config.toml
n_layer = 15
norm_place = "pre"
qk_norm = false
init_std_qkv = 0.0234
init_std_up = 0.0234
beta2 = 0.99
decay_fraction = 0.901
seq_len = 128
doc_mask = true
z_loss = 1e-05
Each number is 128 + 32 x the weight over its row's rms, rounded and kept within 0 to 255. Layers, rows and columns count from 0. Numbers have three digits each. The size before them is the row's rms in percent of the matrix's.

# layer 5 MLP down, 256x1024, rms 0.0826, rows 0-108, columns 640-767
098:141112137135132128126161112087090147136097105128075153123146162090135106120142137158148109128146104117128145103114127109166113106099147081086115189161102062159062129116138099091075079127143163101119091136120160109120112114144108127078123120050136175132110144148144145173128146152156165166108184094099122145163167110157099154101162096189084169136153151141134098103129074133038108075115
103:182138145140081099115116168077116051161119164136124108129141151121085151130080118087118119078149152076117062092149124131074090074090093184108127097068140121096115100125054094086128111051106241103114115105078129086122100147115115093113141160123117154137083071083114118107132126120105152102112115126106113022138137137138126191094110143093134160178157105153138103113163161114140141099120
097:134154123070097159112081167117102103170140131126096130096086178120135144134133094146110131186136152138105219088115103106168109098106133116066154158120089125141096130095096209198124106110085090140116183173123103089139143147162118147106104206178125066093160128153121072146182131157078152104147113101110131126175109096175135105106133082120120111122156157129069140124191094157119100166139
098:120162093114106094171114098088173124120146048103112109138107068107105099110131159122135145093165119074070162141126120157093123090139087117176086111111136113081081137074090089130118131071168151130171093152072166076189123151147121066139121116130159167106188108035174154088121142125167066125163131113146110162094179162094169168142147127097141119181134108124108153165087078153131139115156
098:199130138151161163200139148112159096130080114109111157071163119123060093137163057133117108160156068119107098113111159114148108051122153103109131081148062178159106229161138132114118109114137089134099097142200134134109183141129153127125159076080126171143094171129129139150163143143126156158073143100212099135169159112155113171160186086116168142117142053126071159106144161152120096103113
102:153141094143061092108123116165083091177131129116153141125152105102126204143133128053068119077114159147153132146119166154177116155103051117155122093088126119105164158105116154107127111120138060137098082138101170088113098146148136183125073090182092063080129124107125165044124124136089090158117161130139126136149115078068124139108120155172143099101083159132095121142127113135151139127075
099:180093110165155163192118095138159123102159155120116161141112157165188145132134106171106094134193106065145082136160155154079098117193153151109148147108160114115072117165085183108113157111089175122140119152067104086156102137132108092134122135145075092150134145119162113085116063139159142113147057119168114134098111186091170114117161109103091092129105119155133140116110137139091177082121
104:142149123092188076144153084125200159128136124131148188184066135105142125106066069159076166119067146089141122133160132141087190067114173067140130083134124122110129083111079123118114135149144095194142146135092090126137098155107146159129183127102130078118144139079087159160158136081127148100136104116131195148162117168143144121125064134166132123114119144119085163135155143147169105150146
092:190138154119142115106182199102117093104185116184108125148101154111139085135198164135164201095187129105134096172123136060130078190072167128161126117161108088113138130080138114123198133142166100118123161131143086125088191178152144079108184146097205112096143129128085082135174076077166101115086136161162051107079093127141129114088132129146173118130132100114180110128165116169122075076142
093:091157082159148057141125065133141134132127101185151158202173145092176173095113187164143181187080162088134122146170109100127111153142174184109132150144155076144092160189110116107129139225185164137199166195178095159142117192162192126114131119148182080118082141098134170142092125131091108122149135130126180167091121167163116127150061171104158138175098104100107131114171167146146104084100
096:080172173170115173206108081131065119151100091157156138120061092185093144196075112065119082127106107115113141162121156162162085177177097145119130146136111174102103082129121162091149148142190084080134134155112125133118140190150164097144151107100150126136134137130122118120112151145098174170157141134101174161185084146050158093123157124117134135123115126143156132081213157162116141177108
104:179105149080127157112102122093122098169213121126158139190118131096096161096094118148116060117067125129137155101139146133095131087115168172140114111173111104085038208098114067090172118163153099179180144167134127151090132139128133191187064192076124171133196150134103093157129201124158080122100154122112098087122146148139127162100128141084168089127201122097166161120130110118148103110104
100:088157134155091089074160160070153109188126087119151101086125132181134114174190114145137114107153142072097091104082117109088131138109171093152143120148138150089159166112147076135164117094116087099072162156115052105112144067139165135101081144180125129145060160097120088221142139096083108120167126113078128142094146134136065136133165183191120189083136116109151128140099092107092152165125
101:154104091055146122162111084111105073120168052162075088111129105098078092095154164127087062129106154134194164156116145212177129079150106100189164157095083184114147116094120082115185085126179096108104148182143111064118111089157189129111097140157119109156133131120103073080122120152076130138134093106160163052164175177216102072159158113109137115094033143146180153102119108098072124152094
104:093096117152166145121099148177159152089128116115208105185144150108110082164125152153127040118130114116188141106138141091160169089058158138103187121173129190096120086153090136135121127121130145141120138154087165118146101161117033146118097126138172102123098128106109142209082149162136164125166112089109150063130168169109164125100072181109163148122144125146088127084177127149136188125106
097:184151103060064083140079135176140097156092185156131115115139180123114174101090109159067153102188132145124133093110206115190124084092148123124153151120127150198057141058111100142071156069172115177116149149124132171135150135154109139135133077043100110173141124147128161166129188103148129145197105123093171140082138149130114101124118160128189121175146130180166123192139139092075117094149
100:110154105151154164097113109119118129084162125136078150151066082125133144127127152166144209121151077140115125093083133113166123115139162120147163150138158112174045085122117102126146120096121131197149159141154202162099138116136131123110142102157127192118106111093127151097063116135132185105117174176180100193156203173103120129092090120123161131148174137098139115119165142150098112129101
099:115157105132159150155079128129157160120133132137165205093124117143188139134139124087163116183132034129112104151122164146181099125127099107118170104103146140071117137097170136139167088075119153161116163124154142140194093075086126150193152169070166189115087148118142120129103119170061188105072128124143096106148094119120164103137115113135086138102152140129155127118131116093104195155108
098:076112147163166095099146060171123104143094125173159147122113150158199113116173136149183128118155146142149121151112144194127147190187137141114099099093148196170102098178193075091105152118131145090112075176200055070133121151137154108143110160111087235155115091213145160104080151163195166117165100179102137137129123119192155140135116152078145155136143154063172127102146131113107094211117
106:162129063171125128090168177099185107133101066126119102128145114042091158150106100130118088153070162075116126126126122126170106141127109089066128161107169122088054102164144190135092123140220043074096149075127105197099127154104085141151079069182140131172158115148113134093106126133104066176130133115133120205161112140175092082155141126095101114113125063140101119093096132163051103065089
101:115112097154118165072151162102122098155097090144153130127087120076119144086180082092115120182080156125105069117117173078149120167135060142121138087120159160109129154127163137158134120075117084095122141093122189118055102179133101149093132074094095159051118165113127113152093123144175137087152102165116095129147110133095083115115147135084146092105087121085115098127121093189136128163172
105:068054175120144110088155090103116129120087110125111150155115117110136138099084129106111130170149063101095118093159112137059127090120128155077131091092174088165139083136067074130095135115127156167117120134161124102074127129077143143074082120059124132083143129102104142089112086147147178164069114125109108120140062108116136125123091097117113080122135090116099148124145109140132127083100
097:109126138141097107109155121124117135125135151115140108185121124128132111129112171133126129105095106133106149159139041117140086131126203143164094100166175096166124137147123138094113176087112140130147145101161152083137164148139151096163213145090131153162111128152161190137137134174121068220142130130141086135143104139128096136159163107153103134142143115170148144157165133187072113108111
101:144114130184151163140113090080137100180051119158071137133131139163157075111106111081124147162143168149129119139108126108176129074151174159134116101138137163186128161157053120109136128113152161132175156222170168145123217140134202197106174113135131123111108116142131090106144124150107128177189164149155106150111116071123072141097100153164089147191142080126183143154099122079091177070131
102:158103145145083084116089180137161087085147140114201086169107121131122109190117124109151109056176183052191181155100158118119122121145104141102125139151120138142111114098081190162212146078138129124139141145129087134174161125108072169123172125148142116179135096133160165095124201129125120124121138117117142132100120109171148125122138139113150193101148181139148112152148177114139156128116
101:151161110108159095083158121109145127100150163149095087105145107066123140161162094113181135130096146164138096120138139127096096064094117159103093099089149150092135088149133116130039095113165153106211062096157146129109110145153077135166189156122178124144132072134081101128149168138080087148150121136129168173157096052100098154157083101137194098128170120168136141178163115130127145142123
101:139167135161114160111177101125125180134159161111119128079175120171109122128126105086156121150084063135160154097082105086161144132133115188219132106095158117149172152113134176102072137127073086133136148120153104117125156111128202130163122093121087169141178175161102156140127121107118107118160136124095142079128134100148112086085196168107120143146102116134122138088117114164164125125143
100:112092089161117143068123105132104086112129081154094150103117117067151148108162122181165130192148088050136169156136097108085118113104102082123132129087056141158182169117026150143120111132171081175138191146127141130075074160120165129164163111133157127068112097169109127183151074153114134200159135039120105095166139114089136117096091138135088083109111213137118099133123154123127169103117
095:119149099149112063111124144155124138090151129106126131174157196142169138088179147120177124112159133166164181187152131100154141169162111105152209165175130107176109096127131171169169137164106158109125131130145139117089152082109117112155162070126148103126142148136157127117136174143139141098156120136113151115120113082099190148133128105107146165120132108148154130167136163101166131122075
100:125144125136122063158109135088132117135171060131103124135090141147101101131147158077161187117144155184138128123117146141147076101084103170102131133156089148090181140151148142129137104111110075100094143120134097109071105097128083123125078134114170038066094133081175191144125102135107080134139124119089193126082138153124105116139102135155137133187175146150116139138098097154142166140106
101:141150091150104160189130104155135124103130187206143145151077157146113106106152134101079175122142130160130115165134124134149075109135143093159182124050156197174173111148110112152163094087133106176185142117208096156112115169155131183154045179203087120098124082124085100107165196109098154127139128093147132148169140155110134129159146115194089166121153118128100115193110136126122136116115
098:123076163122076093126180148152121103157139069079112082164104121165178152075091162110178099144075121178122129148157119136130151081106108165174139096134161082158114117156152072169109139150121194114157139203138106210069136118133104117164118052199112113142124090109148150133125165125128087119114116176104157061130083121093119080058124127161128136138194095121154098113160129126109162100143
101:083145101138093135140130152175169160119174132118089127132154170100152144070155152147171178110189134117159152179108137140153136150100163152170117114121138157150212145175182151065046160148172117054127081089154102120148171152143074174111203120138118126171108149127158181115127117121111142089174156041130066121116142145157127107159111117143126175142148126156215136173128108135145159137102
102:104192147141105151184158104183154134170078117136050122124126123138124128174143151161112157120149127187157024104109137138092113081159098127117164109110112122098105108108135099149128186143194061082158150152187135081155111175158138106093184107074126139118116136095140146129114128120129146109103125098097074069107139158156068144058162201114149132171132106098031108135106161162140115091161
099:137125173149155141136085122089149039097161092138157180144096056128092090137121119092077086146122119116101111164116164111106161090125116121116109132142193120169085152134121121141069125111095177093113082098205114127112106145134122187150105220129115166126141116135142157135068098122074074116148097150115120155118096092082145121126121124111111186080079126073085091180122092160133079120143
099:114103125158105091147106164138126197136109126159084064123165120137123151121150118154173081151107101072138040150137172147168123144138152094149143105195153169075113056142035141143173121129104082076083127093083153159173094186169084171104167129144116066099107100123140119094120196134153132172117074119147076156125118090124118110114122140140120165105102163176057165148136158090149152152095
100:108101180126148108153093107144109153109129124140113145133137184131169102129083075149106059161121116080077076114141147153111146075093104126179094138111119105103162125157150159126167106139105121110111102088135093159120113144117127101138198143149139134138113068117125124081152099093064102125143120121143052094086140148135095114131134114085169162208103175093174161101162132062100088103171
103:109116173092094126088142149105158065129098118114080102141018043109081147125134145112102105169070132103093104113111118141054146152148088084123163119097218149164174113085141160126147080140124158188119083080095154128107159131086164143133136155108144171085141112039123136122122176106159128131162039146135126169119096147097125121116125107088101130100076140135113143112054110111122117081129
097:106111151070189082112128168177102170065172209141164147125131123130106112108143122113137066159176189172202118136168119126150117105074136139088130165169124123079157174121070119085124127114157100138118110064127128070140081122146116136130096098123141134092137170103156052129082156162137111136121075157136198154111146155148136147119098130118084136112184153121133150146153121130120126155144
095:110159064073126109095097125099142125164144140112102178113167099123159120136118102119133091130133185138101129133157141137119138130104146128061113133126180051130138132195101182110077052132167087091189110100145159115113106148141106084141130132105079124116081083145093128115102107109150121096061099108086152108103169048178127080118119115101153124146123141114128090062124086175136123083112
097:093112139188144118165153098119181108098120119086102141116139165175099158103119133087084131129128142119090206141149093154142100162120101169170153071092120099076097126150116126111111094105116126145114140133138139149096149190117149101110092104113124150174093096121099131099142145097124176150087103120139098134119182162111093119161139122120124109099115156111135087154085086130163102090121
098:168104129116139177070154188151157167055136112107144167096153136067208146160169149099086092171109145109086104164091157108079186164116148167150128097142143159103165188120140083185118174139131066093150139112171101139139085143138114134115124135096085162121187092091139134136161105115190137127124143116152163133121162107140122129090123145143180142098099123154141124120133145118099114037158
101:150104118122110118200134110077087074142092093183087118162103088139176083102115095108126075113130123128128163123095131097119143078093141200114097135168109152137140158074174171124150080121135134087133132091083069129141063183136182133142164138161145097125158151125182067090136093148122121152136126101107147144132121188142121118100124136093163126086093075140136130069126114149113116112144
104:151114105113072087033116108116097132082123118117137125142097135090123135112139081068150160091125108156161113113106116139145136146054097103059121128194180150132149104129124141122112109121120150091071126149136102100163112160102089101083169094138165094083097117077177095114121169128040201128078127154142134089117090160145133112161027074155121055128162160126107086101100126139086120078084
100:138097205117140093119121129142124100175144128097195195159138112197135090131114158164105073130118195145162106167175094118111081136128100114125115134130107144159201111147124153115167160132107116084163205131106169140172131125139127120131125112143139158159119100129124143142193153143079100176159098058135163127166100140130123149148115142110130108123121186110149131099136136147136119115138
101:155141115191149114109115150114146118111136130174172161126189150091100146090227118131105082145132114159161096112130119084194128155119174116154197168154178192073115111136146158089103101083115171059093115123080143093109171086108152179126111143171170075149106119137111119134125093156066165099154128140162100084115153173073108154139161141185174129112149128087157147142111123158162136094148
099:150176169121125110103102150156130157146091095072083107145137110116166132090126115159183060146179149099108140151127115138104127094197119085134106118138112117111139117133127161093121134103151177081121092125175117114180143124190101147148113120056141111138171143120125125164109104147076186093127143108168063153172112142093117181074140144135108093151113155135123158119161107143172118130169
097:112129125172143103145117136214143065151089101072108127197112143138174162124100087124094147142123109191156108146153152130087161110132076171120159079115191092174148136157110149112112158174092171199142136068092134136189074191097100138160074087128187137161154110192076046085103080194117070154167138164149104145136158160127212112146145100116105142088142178112131146143144131133142166178105
095:159139116106090168122142120110103194129137104125107106114158151120152065117144166089168145131180151135119143090107136195163109143119097077104124154108141141122141094085120103181140126142111130102172153126174119087131106149124092122147087148167145129077154116108151103109110164111134116164097130120118091166151126107105154180155125122069114093106169134185140110177143124062128125216141
106:125069092152162207130104131127130143113108168104099121128098141151156155132156131144127109084182176110150114093122150124183148124144104156108119127125122192072113070062121146145127114160145124057088049103115124101090155158083140129106117101105181079107095119076126126148113129145119114078114141164134099104155126130150092094158163112097118156102118129132143084106082116137126140153110
098:081126095155124142126112086135014139145091154144108150201075116148051155081056117137134187111157160064109133101104121065108069105130077143075081160130102153156189163137127153083095128069076084128143145100138085160102094101148132194133079182103169146100151111157117142137126060152126075133161163088140061121159122137135138152175116129108141142161081137146139120126134134102083153100073
098:119126120166158180097130098097158127080146186099184118095156142118106142107145123130073108173133132120085137168105129144086148101114118143132129153125165102144082152119129118160099139139189122147204124176086115196154125098187171121123152131118095238173126191173122165071172126153171121171160160140128111155105138091186143180129133130093119104137089107124161120111131144110126152090126
104:144093117093112185223103138149144129166153178110158173125112144185172140178111167170159153143146171118145093060121091102140096169114136162107114132093121134107114136084120106158134114150152127141186132107166107133110115123169128160130100091122117084095163131129108109144150105119094030146138095119095195172037131139086152128137144151141143126153147133116190117174126173165142147136025
102:109107155132155177150149189110143135123121104099152149117168153118087118156148140138110167143152158160077191136119158161105193158074128202130104112131155165112072126159111031126211092110115090141178138111127143168091163149082119085137121121130085097188112141144121124133149191074074110141151179211123130123098127204173063083086147122137103184114138156112123106120105101149115131195153
099:102113109151090059117106097118157160110097171118125121127118099117107089116116091097167081133098136130105081152061160112141124059135155117100137111052130141105136095160157087184092129163082146122112037127184136163109076134143132149115131169119153099110076113155109124160171146098049116138092078144092126080144147115073106196077076050123187142135165158115056147049116127136136128104171
106:123090144130146170061118161113130142091120164114127114090084113136147133140103167092094145149117153130166075103115086137167160108078122102177155139107157147096169138113133117084189178112133113147119101064125163165101115037126018085088071174088139127117097163038125117166134105165150170114118081093043120123109166165065123163106102129128137109099137080140093142110112107188124125110161
098:164074095069128093076091180157150163149144104104085121118101106134064119116105151187110151096090164142169173106053145105095144121151125159137152138104101088127095098131121106136166174099102107119206056070123099101148146111138206163146140189150120187084146172145094146115149143130085135051109095141148099146112097109082136179133060115167042112142113144117131150108159161146145104103169
097:174140127153134119075115122115153141113150103173151103123138186104150096176180136165177144136075073168137078133138100163157140103147119076168103120164122138196092211139104102052138159141116147111085159163092150148166170103152076099163113179143094115132067147128129084095157152113042146134132139163121135115136114146156072168086107081154109100082182104118104161123143111066143107150095
100:163164106035091111111252159128191104051155154093136208160112144079170128155127086144211114145160141151166111135148133125163119113155193130121116224119147080138255146129105121139109174172133168124147165117122209156083134176163153154134160142150132070117153134189153106152090123115154120057158089135155099169150140140152128135239175107123198147140146125141115127177162130129122129184115
101:118095164086128128156150118150108106123117115128154167084066105108124141140112118126122124143082096120127137148148094163092112135067154141116086097136083070124143082116095109148112155071112154146038159066090153113171124084130098154128131131177113029138131108107062092110174150108155154102114129147177105081068059087142103106108117190066096167123082113103164114113141140126169122063182
104:165104106060096156120155104112149138165116159103088118146084113142030068143126119131157097089103117110148130135174131082100150148072083090113109163117137170108126131142098115144216067115145101085132080102138058122088133106128048146149124120137152099052145133140121142114093070137131160101071099092102109128138083142148098145138192123083137130049101125162088095082158127140092124128146
099:087099167133114126142155166133143222153119156089147069180133119125128103144113167151143167120182090141155115124167084145150149063124163130131112159158123093188147143130058076128095143097101146145107212127100135117151150106124173127137200148177073073102168112156135112169154124116118087125112162096045176125096152108048095134146148102095104070111176157128113158139102136186113141158096
104:088111164120144108154153156087133123141156079124087090086100100059104075075141156130132165141115121117134193107142119126165140150130082109116128145104091156158073147144207125167096114166097149086176139134134095077088104109134118131151105121157142061172058097101079136129128130104127158101087112117120120157130083116175123061140109169126105153079147118104124059142124086141184125136125
102:177096123118137094123130111092155093170106166107096135105146116117119101118131137091092096109105131123129058153131171124083122143183081140099138148104110110064163073141056132079148090149059186103167174125162146132118112130101106040133140099180094083150118120149115117136145092121129093122073120123197080125145107166135138086138194164134120140081155137063115086136112123112137109107127
100:047136132165129039128087138144132134088129136085126166111076146176077131127159135134078105144129161099117177142100112121081076135199110078111062167155122162146138204094088130104150154080141127133077126112186186100111157093129126041054143109096136139140133099134166164110140142066187102140086106140120144089157132158144113080110124129094090161130106114081112116144110064112099153146150
098:161163159104162214127124188107157125147113104153132184124106135170143087091151170159077103135098176153147150104104165144103156170116120169217161111090119198128114084112066083129144161161125123100162183173160166121107108142153167183130100151133185140146143110086110130140143081110099085146135113111059157165128107100150153144133167163101122108178140051132148174162130102170098085087174
102:128117136131171042148074115126115157147109144138139223162136129132181144111180108134144169167103199111139110158130157099098074100098082146123084144147137127143130103099173166122138104147180084181128129181143172149147089149118091155112114139084069129140176134133152143088132198079154130138141132130149063139127134158129112118099146139163184126194178108124155121112148121092161131146061
099:093085074152072188098126112089099071097144148113133145128113105130144128191124132151135188109122161068151092165105111119081125140088188118146101093155164166113125105148140132101144157126122152168126131191140090167127167148122142137144141111103110067102136102110147138147158159118150064096126121126126117173089159090181111141127161195155151114133177182084173133124144105133149115172179
096:109119103180105161136082211133074153084176136130086097110114150115158134194138127130100167086148141138137104145178105159107121136110114066071156114079104077179102191104064129109120130092093142173143097149160134109094114074137065145150093066168118135134072137133109126131193180125076112133151141111122106193112134090131153111138110131087153137146078143129130169176122115103131147165110
104:149144103187124218209132142166123133150140128116149083109123161128124156170168145123142148150190123162148156179163139139144141137083146084135116138131056143185161150126201108162116172124121181204133169126101148169120195142144158124148126137167061200143150126133138140128127078136153142126171144176094134088102138160191121110123151123172084130113187177139145139124137124123135135206150
106:103079111096144104112118127149172088139127135095125111106102103156133112153176106136105055156133104105121106103152126124102143089141107080164126171146128162111122083093101102180143167168123158115078127150135132058174152191147181103093139143094093164093140119144093123106131175109120117088131139074147098085152090149100128132114134071124101099078103233132128099176122119103124088111122
099:071079082133097166127193154154065204122156175086155171104139162156149164127102110119110096120144134135138136158131078152156132082098078148071110048114155129128060105121106109089066131172132151084119208114127129146174147140119072114149132118143076118092063065168136108134120099106139095179124092126128080040101117144083062153120101124099145095137141144160141117137127105138173159137118
100:105173123089112089089085071127124130062101127086093208123092123122129120062128156162080157119149108178132131138180109164153120176099148131095193144098132138114170119125173157129140095169134117097130133172160103183112195166091172102152177142159158124122122157158119091121141157150075143108152084127105118176157087134142092097089127126151149157094157193115119191115084163103118123180123
101:146151125141157184145087135105126089010113165139120103151153103117143169156112121077126176157147146144131151126149142101143097088151107103152087116184168082186060098111149126107082064150049131108182129081100152146152194132135139115112096156147085148118128145135171085120125143136050095165125104164116153131136179138123150101157127167106124137121171107132134153092082150138092161055152
101:186144118175145143130163158128116112153099097155174092141125069193162144105133133141135142166135123120077113116128118109142089163182123117138121153151128149085068196061092102145170139131118053090174090157158137084133121130139123158136141066133109158125166134157151141171126146155124082122113161137065160230155144088097097093125225092069162154150102135111140095151178166159085120155123
099:103135143131093087099076132146137182110135159125124155082167158134129126169111168157063156128097123123147098153121090123122111185088075098148129149151092131126141180131153178179141172099143117198148121142128152117158205202151103110114107154134134127102178163099128109117072149113102135147039189159120100164139163115087133114165166076131122142133125139105109170116070108130155103108153
096:114109179161138119166134158110114106091142080147146156115094079136160145090112144083081177168137139094102153108152175154113157136176109132157166062129114101114052070143149146184110131144150133123138138147164193163137109172124214092060134044093120080091120202162126160152135127127158148109117075155186166135158061099103156123164078195135176062151123156055103120125097135185123185137035
100:159146113102071154066097122139167108146128147111104105159142120148127175132144188166146141117134168137099129104120122117203100154169126167150153100173113146140139139109053052170139153185193157156135158151132089148139060129102126072085110081158142145056154080104134168137159152120102154130107113173135113128107107152153153153144159153128171135079092085119108126144187089134100113121150
097:062133100144139109160182155109118146155133173160188142067101107144106144171165120175147149130172100122155145173161176166136127164203060142136112160163158112161177082127154171113126124144091150091092076174111148130157147110161108101106103151140107192127105069096113158154185166122151107176124115108081163072100187141175126168111150107170159166141108079114105157086094154140115122101099
100:109174156162112117211142125118122152119144110116114129113102129068138143161099178119157133135126121117091110094118123163123172115103082129188146125124122098075128110121096196126094132125067133130097163148202089118130129134170138079126088117146151090115097104150136110120109096166150123172140131119120140135162121122162091109170154151089112163109134168118154153141160105117114091097127
098:084111161055108135091154112123117109085151138100152107101143125116157100166102144103154148160131129046124124126096155135064175149162171168161181197120166130150100136103098111123096109156107176151148092155100156126134136114056092122150149121152113065139168079133123205148132160092047135159150085038150145043123161063070098098138094129107121116118107095132143097160145134087135124096219
093:151160053217125118164127166165161091177097130175118112057153110153117139105077092141113131146114117113123079164151118119120118108121048105151149165180122174151180158132104102120174151167166082162140050177059054156132127125153127192178141148149193068144133107099186093148117135147136180095120118109177159111181135118206081163103118107134078099094084103137119118087147154138090111147117
103:192092154103145098145089113075156182110111117124096129172128139135131171148160097127196091121123150094109135144113097143151097124144134193111099143144126116111140151185090110072090139102135177140125088122180190181082102144133157136148144096136126152130145114122154150126147154114144174132161154150128136109102190096081114113175076127069116121113117173124112190100112134122149123115182
099:154149115109100102131190138095165124123142197144111095104068060110159110148086162131102131149169077078096081128147075145114103139141134184105150141126146075113123122141114171108144105140104153098162116127154197153142110127140118139125209080115134105096166150107090126129151074161102059098128136143118084108101115114093081092118124059157090137112175118172127129140096096127210087122091
103:161133123137106122103092129111106093148142120153106128105071150115120161116111153107067138081084113077119128109112148084110077168170098172061159110125178170143047136157138134133116178082149132045077163126045151171111086127152215145116031098105144111102173101118086126119091182098136045099089138123150120097174167098088130107101117154056134146131116169167184137052111148173184093140083
103:162157084121074176222113096108106091113165125089134160066123087125107113134202142101170179144132090169153179120105093167060062139136166098039142087133154134133147110146178170102161130141101136124139104131051077083103095188124073107185126176126140108097131088159141090165153138140126126059145117156122077120134091202078140131107092104058109159149143156090154094121138098101135077129118
101:148090117103123112088083154190165121139108108143177094119143137150168125132143123170129149156108150143135151139134139145086062173077144184163110132124113089139171112091146030058103176099168134093155132115132134088170141181141142097096199156110124126112092090078129112131164199127176124144111126132121096036161137119111115085119106118126111125132158061124128129068121137101173099189101
100:205116153103111163094123117151147098117141143109095206111148093161104106118124138117104152123148121144128167146134160146146122122156108109091093173125092184117128139126107161117151121129102161182074112177132136109088073174135122133128143197151063162121147124129114127066150099113120164176054135110171148138173132144131085174145121136075148150112088098067132146115161133150087052070159
104:145157159157118088101097123115073133106134045137147153124105120092145168089172166131141100113106116096137118169125093112139148156125113116196094140137147141102098129139117155106130140071160101175102051167090124128117088172118170181103167169151109124139175164088123163121173135121126137150110160178120124110118100130133168128142100139141129121151090094144153153116126146109146107131195
100:124100088206149128090102121125121127152112137096141111124118106114095184200071108144081103153070174074114144137176138119081052135108107073093093160103131065160080126072103117119103157194137084167128126169134135133144147047142147072107101132133107122119109162193109190119133093163128085152092062148116113117143071129147120127112066137090116117153145154081129137075134092130109129135186
098:134110131123143140156156119137150143092160071105171186104158124177182135103150198104179104119181116122190142152120170101123158093094125158112103152124123129096157135134128085159126134065137118136153140168125180157118086087117107131115131123118137027201134140129136126086076213148113127139130112103066141070163102148110107058167117118157105179139140189128145116155137200112113147080100
101:182127104119209066077092091152134097133123180061119116090139123152168156086158128146104111173132099150120146124113148113160089184114113092161134120162197114136150202127102143038131113156175112158098129082078145122125115072128084096099083128147152139067125112093089095119121174138171139103159121118160137136130160111127168108105083093116111145120072121103200109154101136162122102158105
101:110147144160165138129167144147130143140068135126095100135176127129082123127122164152111168145096137072149114088122102107129131198123133151185111123143172157078132091111173114150139103129123154086149162123100120084110095106085137154109059138160115109146105148128109159129112129101128060135104124154146093114176078147086125115116101142135166137137179163140137124131138150173130119098120
102:122118127152089142107065141128140131107098106119157102146111113109118109166117138133063159117067115109152099196150157132187116120130119105100099090083145077135082132122160106159135084103079193117095093154149116106098142162118152135125096141198086154144213104134060075087124116095118164138143188187126109140137174127054125148128095185100118089130162092137122138092102139126184122117074
105:154122093115099078183115044147143124124152137122149125061123061182150188171136145132116154124116118136156180125077085101079171176186104138142143108098132049120170049135102133138091074137144126157140120059129153126073159105165203167083123099168152148132127175103064132130123114112127090080115072214112122170127099114134103098085172132109102111023183146064096117157092104146096119125190
100:126114108072115166085079132141196114199128110046153123145161136177107120116146096141155124135159106096104144165126156128135093114156218118181128111126150144163043121109152105130076160185147116160137114136119138140183104109167103137154099116067162177145120181126150088108097054115130143139123154132151112115129129124132120132134082126157191094132138198159157191155140102154130126116178
104:137154122126177106072073080151142167115112124151097167133109145146122128126076220138136043136121158053177110111126085084194110117165114085102169098160135068041194203164142179184058089138071073115122109171152135136166100124093150137136148100157109101139112134187143102167092201106140105176076105116089072100102073131090108106122100107183129152114187173133193124142117128136130132156166
099:098187135091164104136103186084178102183122122123113124141194102119178155106170153106167107117104136147147167119148081121153141161124094123128119104141090145138113208116173092141116154087070107174100065109143085186125149104137168081140191125158142200105116140104074159105103122112176146109162111153083129074132131103194113163143111132191107088114125112116143140138091152176158111161124
100:223133109137174095124148040127161136119162136134158145178095104190176136061133151081136111075105130099099135120167122148173110106140140134151141064150151100146142112124199154131130159115125106126148144160115116085159150163066135110119153127113119124108130128176164105124169098115138155149118159111112081140130125116088116122067160148149077061114158147095140141139142140147147152108117
097:176118085154082173120073098134184158143164132081163091115130066133188161122122138169133145127099139175113120137153116141155097176115148089130143154186125141165133058096124088155137170148058104113102149087103137100153122135108106074108160131144117122133122086150149073119148146126114099148091147187174140101145068125018117102153125129143158078110135137154104146079138145141166159079131
097:152147163174131215161174106137077145134158121145130112073142122100177121097135157142171169104167101151164100092193191164141116110107148042111154168100108108136112149149194144125165152117062105086114131176157064111140118071098122113075085157092116106075138073113133106093122151112093054214105136138106124146129140056182078148138093101129080076117123120062132150094116115181132161168072
097:178105136151138161161088168149096151092096116108061155149105124104109129112184192086179059183116163147123187112123147165191191073148187152153109133131120195117159117110118134092142169067103138150162102110111157142069078135149107166166129086146053151155184102137115137147158083130098172126143093158105154105149151123159117105169133097122090163160130164119120134139135133117128170100158
100:067133151164116077113093065130084142131108136099117150095130090106128165092170076132111084101172122144087059214127126137070139117105095107082064107142129128156142106141177110100090119110189158103119036126149137143125083091143119106158132122070119119075081200082058094110080050146113148131066120107113048157146112086056122065096206114166123104110091168091095125120102112069119141116131
098:098068093134156094094153191162185061156106123094160125177084107041148149129157101099148198074175073117071117140169134070063097117104168095053104086131120096121141152116099126110135129110161117124087102104100152154105150092076104182131101133098155152162104084129100161184111139152153150088111109098153098161166120175142148147145140097122123150090091039170099121118192148083138143124124
098:146154102178186138151085141136141074142147100078133128147122168091066199136076118117063133088069159136158151127186147129108105102126104077171100124146159063169146120088171154071069147124120152131156159101115086110129127064165083101122147133132139109116082156133145127123083191145132052102167091103157098126138096116123121153097111134072076154120057118124123119119149084182117191132123
105:089143132111090078092062098108114133127134122135145092119188094136100143100120150097123092092085072161161099143100117103068130163070089158097123153128137104159135102127068140018104112150088183117132123148139100134108117101122083196126112111107120131129093164157128155119128098130159099154106130149145148121158131097153167093120144116111090069089103054141131106060115134159086129094135
100:072098090146117165131185114134147143188175122109171096145150169153155112132118134176117148169135165039152170124187140081120171136133099122155123138161102162144095186121174137130111186097125143136130132081161096118138175177120119089141170165169110153162178124135140126152134192146166146154160109140119179132105122062145184119135103116163137064118145177164124147133116129120093129161164
097:105098194106182095122157189154136114135115164112115157121094138188136130121135159075142227171158170112121155170163122106152216134129142162163157138132109167112145107107169092099155145160129118110124148145114125089155147121136160174135124107115126080174108144114136143156224019104035175148104108162171160126129152105110167118116132122084161126110094172140129095100142150111173164094126
097:147113099109164170142117133125166108132163190147121124092076110160151088089089122136143132096088156141153164153168140185163174106129114102109145073134143163127175167136134097178169137092123200104113096068114069093123160186152084107130168073168128182127121147147120142163125121123111160183085123132134100164102164139116172150123148152100120093101174133134102144075139072118103115135110